Weights of a small transformer language model: LayerNorm before each block, 140M tokens.
Each number is 500 + 50 x the weight over its row's rms, rounded and kept within 0 to 999. Layers, rows and columns count from 0. Numbers have three digits each. The size before them is the row's rms in percent of the matrix's.

# layer 8 MLP down, 64x256, rms 0.162, rows 0-63, columns 64-127
096:614558453481557581519534503515525524495547486457520550590468579522411538501546475471509588445427482524476552515486508464538491508516507478551565468537483480514421548533441573529487568417417483
102:472464560430537587575475472475494523539482388462597489524514524464532522644411487446498495513486488473442423491534540530538527470485478509504469520388457517516459497452436470508458456457533451
093:562533516430528473412548462457560493561564530501490498521629445487434492499546547480425489507443495438497527537550532498509464445441514503540510559481406566424513570585466538539514546566497500
101:423554480435510406614469450551538459534576468588421445462572428432510538505458462475537507531520435493627496574532547426494451500474498459494544578479561524485444554585477540563442494476516498
094:560473540528460449465442500452515431546505503567589569546495417573495444509461555444511492589521441513487465555429655513554491445562565492480429520438518482510486483547565492546548548469480432
096:522541523497459482487556430425578505631517535462548554417495508480515509455572480452526496388555485470542492530507493487485489486503531549602517526454501522458524530523449426531454499552482572
096:549558523482546510434511478468502557560396551484460574487511423466538486519586461419504488451555498604441532552537621446552520455430533431485527366481481406558413491510472461523433495360500451
104:579423541515526570486512528524477581490425499542488497545577468492587477568436529464449519500551570507567411422600504529574534492478456484501524501506500396488539483492510537402485504559558529
100:448614451518463482359509453481526456485522532405449530505529433509425550441518441544413503521546510583458550603551448543494524457545486567500568443513527461473439442484544465480520470564540553
109:505409512487465502540499461461432589444584520574409457538443386522510501519522448434550494440518457592482470448410539490418533513422547478436355502474466589533517485467517494535506442543505480
098:525522477469552479463518530504456462567406520482517521439470425533499580416498523461475506422445521538515461576484524548483487514602543542511537560485539432524537578494508434508503529433435516
114:473537531544505439479487535439518442440473508544390444480447563540582528519491470514504458488487617512474521472484502645548480460529532489499451491451456532460465462455530435453540495516546463
099:520465391541541464512525492520381457544500497476422484533491415473535464487538590491387551513535533511489532482484465559476572510438499588450490538469484479528493453465532549507504407548464537
098:510592548527474534548537529537520561506513544554576416498483451531449496555398526522559618592414540535478457400499542515565452580565542464511539574470524511472535587434473453554561451522519550
100:437564431516435527481457453503495455520359520469518573459614465589521511495454498560452481511516568485496453411434510538463354486577533498610556541512516386570495538449455569466555502451406506
099:482452507478515504509451494489494462478505518570486449453481423388512455515593576512564543565463464405533411552532576452500502549386446445481537534377452507501384461410543483505537501510484456
090:402544525536486531452521513512509366530598526416485544548507493507531510626531531514552460519442536514476554473473550499444520540494481392460537523522505599487595532534412508523514448513346498
101:519517503498505592424438506515516550533494443468560512530562600526427452519464435437437473550422485503512398504547537499503489534556499487587578518432482480400433479579479446494432517456578515
108:447626569474531566562527526495518452481464470492434551477506490475583516479484494458542492507442497518565444455452527518489479570535487484505488497523561523450562550548422490523508565429476610
105:525490537487527495455567422586509551449430481501548447434500560450520502477542574459468516528523513489524502363511487510564442574549533401462477565471477486497513541440503514555473479474544578
089:482527477472487481461495573450627488500478514464573455506431565525488512483490505402431530449516469510465608589435513496492482484504425498505491475515441476524455612582534567503542500445445548
105:471414505472467531614475570469560561527437472483502427454438530500561458396498527502538480526531480514525434468481517532487439482473522460459522584433518504406550593525470440558561487548504508
111:623602567505456636506508511543520507554517465489513544463493530475462459537598464488543449503562463494523494505511445514586524483578479555524568465509461528518558509485483520550477525490492498
095:459522488477544479460474538517581485550506530472590504400501508461425411484625440503519469500517468425524469490353449490457538509489535466506521510510490423502470617461545424606548525474414478
097:517422526531532498500561530472405455602486507401530493366541540484568440540450597568434480522550486525478539415462535554459505413316528450460557457416550483465490485517533473366426473536536479
105:511579412579532458555527540453480572575534504473476503585453511487534477528555483564557453440424545479460526574460430510532529461514519483391471502473465470500520486541516463487466557469456515
088:398598473513522496442462555532488404492580419612507442582476424503449570475404540438436567415396577491563462542517522500413488475518501557496516595511450504378558568548588522524504515465536460
100:538539495480507585494445462550463587456528487481548503530479568455524449478522499533533582510541542460546531407451498525511526498562504510585561516494527553479535568533543486438544445415493417
099:494378541533551542531543472571466414406407422464489469385566540415487501519451489478473528506452610539496531533541460501535559495482418511501577448490440401543494390558424469468452433495557521
102:570514450514481441447488492521546478521573547504580581516457540482490431491488658491427591520442514443485614461455535609477525518592479565522441479535480485419499457513458513432528507443470473
094:436424459452504378558470543561499570484431487465566443396572537541482434475573515501395464469609466577457506473509468436495448547478542509409482479476525564485537510472585520519535470553550449
108:470525430578641547479479445515472506635446447533492499450502526538482463508491577493470557509519463476607435613564518470511461538394368492485526481575579438460477529487581479482403555483625605
102:568441622517493477469471487574463508443563453554415464408478532445555553460573400460461455555516538528532530480579459389496423489460493485455495517537500485452522440497432457520520558455534548
097:464617506565458565528490548497462502568576453468481637516534457539567478460508497528580519566487511478428500480588476463484484460537473584513636458524522582525449528503529535441435479511444493
102:379520502469465466579548511463530565524494637488535521595451614511489535562487560565564479462409493531553458459524461531534521449571523544476456561453487557508542597387525471485532490552502508
101:420519358505421482451460449515469601463414494443555481484467457498464447481574509534457428444546410585441442553469481433417503554512492477507519457598551459490518443393514563484512556542464424
103:499481477483532425445509456503532481517499523490510406493535511532513563508523454490490505469547395488557497444606490506501541620436503553504503558532482474486586545543495538531511532552497518
092:488491469576472480510551437510450444492419512535572466436459411518538475487547530445482548514573506483578489555434424512553510491549474472506514452598509500497592452404433520573525540493546573
102:449471454525537400429502609655450347521532501474478532450443497525505503540485518527529585527445533503570432567463527542457478465554490551452533552528512498400554481516524479443542528498445507
103:538463545533514614536554614489480506513386505538522531473475531490550556480506490620510538471593569492494361526502387446487553612481491545524525496540547488524536489488494465502580418553468535
095:489487527520533489467484473479521523479456477509351444511557513562436460549497463451461446424418460529545476530487546555509459547494493419512517521509534439490485502582469520572486540511495455
109:512532535516495481411428493524527373456629450569499501545494415483451451483419439426553482549463516483485583542518507465550437460552491473444512509512648495523488505558516501514487500491518537
106:549503539511478513575459516447521488514475481467500564458485622561442526586540499618510488478541504438401491608509487502464490504535494542537569516461464396489454419529476495489555428493423519
098:592511456511502489475562460500488487579417533438537544475538477520423555469400439553506501503487488446529542556517461473626460518641513484491479485485544418470488425495565553467528477470451565
096:453466474493526440385475550573506487474580540574441456573539489579442554509436554502462551488501455509477464422502560535636440517459504541506515483504516472502527559524570578510468540531450447
111:600519539469537518455442501485529586494524412491446675523518515487432488544400528508507524475513493479532578485525461493515622526562508582536580438450523481504503464584468534496477483514448565
092:453476413451419511452514459494443519462610517441543602576417588477490524368542508468526527530586424571520452454494413543534462544543456399500525460493487551429516433483574615474517481510472550
108:595495541531461480482557456489430475519526569542486493485578385418517488488537519496527487600468480430528527469404393504527493524500440511440448462496492644527532466496543547514454425609512507
105:416528460395494520496550507492470475485467573596445428537516611527507571426496479479515444496487441445424441438408526512569443492555596501481471490498426484520484441506565421604570387438534459
101:527489531541524468500652513503502485496440567473454494464539467443585487547560551580469532537446556615502587439506525508440403439467516420420579543517520597513511473393521433463509432494504497
095:470554533516547536542555510550507441503525499540532452396484534555508498519523532511509544506461531478538568492611453574546529535492477563491397589588546507490527544452415507451563565499546504
083:418422464448416510432500516534389491472493536590604501520471503503456561549498497472599556550420434520548437519518463517551391455394502457612500520532424418553456468558494563547554463540495545
099:558513437519522496439424466472418496425421489459542578627425388550410472400546511465456353503540572479521475481491541557497419444512419559412412442407476509453480537487553530486477483466556500
105:519536477463501609513439496510511490434631509494435415494478539434492439515444607522446479555543501561563529406399584433480434495489427477378511427407431545450424554561490560517421483438533466
090:501481507548476508481516475510412557459396596486522666535458448447474526452503482437480438523527489520458481406491465571525451490527475536429550424399449527509488519482479530391494564470446406
094:459598569562547425474466546495414497540495535506453514513486558491597559405543547589560486536486483507500491441636477466497541595502576463528477480515508487500543615446508453461488441498647525
099:467501494507493459519545455541452493493529475494424494505544576411474535535494410504590538458500500462506460554473510457512423463506464471469455506522428615489499400464527522530550505550478461
105:534450584519454542472428559400498565393541440522462578472437460532455518506482487522482515566482490534508461429377544535481559538436565503552428448509499513496505530471545530413488525535571461
100:528487563487463501581500518433620443595559513510487491438409563422435465477534477471497490488481587611510544480549544521537545410448568494499444554456468442534517432582437500476532460492511510
098:383526535463457507445487447500518585468490454554564445461517443494516495432524532441438556438449491526565536508503573453452572532494490421479527512586517467584518476423414510476510509546555512
097:437591514516555475586541491522472461501421506513435411527511462471541411491501446460633481455477464492588553549485484511444592441449507436512408550473420480521564460540517314615472543500462530
099:487469506471502467425477446464522472494532500510546608556441512510492541570469464560445478503601530568448524562509478563466434507464592460528523453497471538397483581517475474412538457456411531
099:482542411459450513559562635433521540395475486470556508467576570553475494478538479503544416458481565563423443428485470598507490438490504413553462527434489486453505611549490527454522477448614505
106:555563478517464514522427435435412518510577543518436483608364418447507469538570397490480497603535531507459427603521457424530484530520473469476343388421491598515514574512590519496458572552550465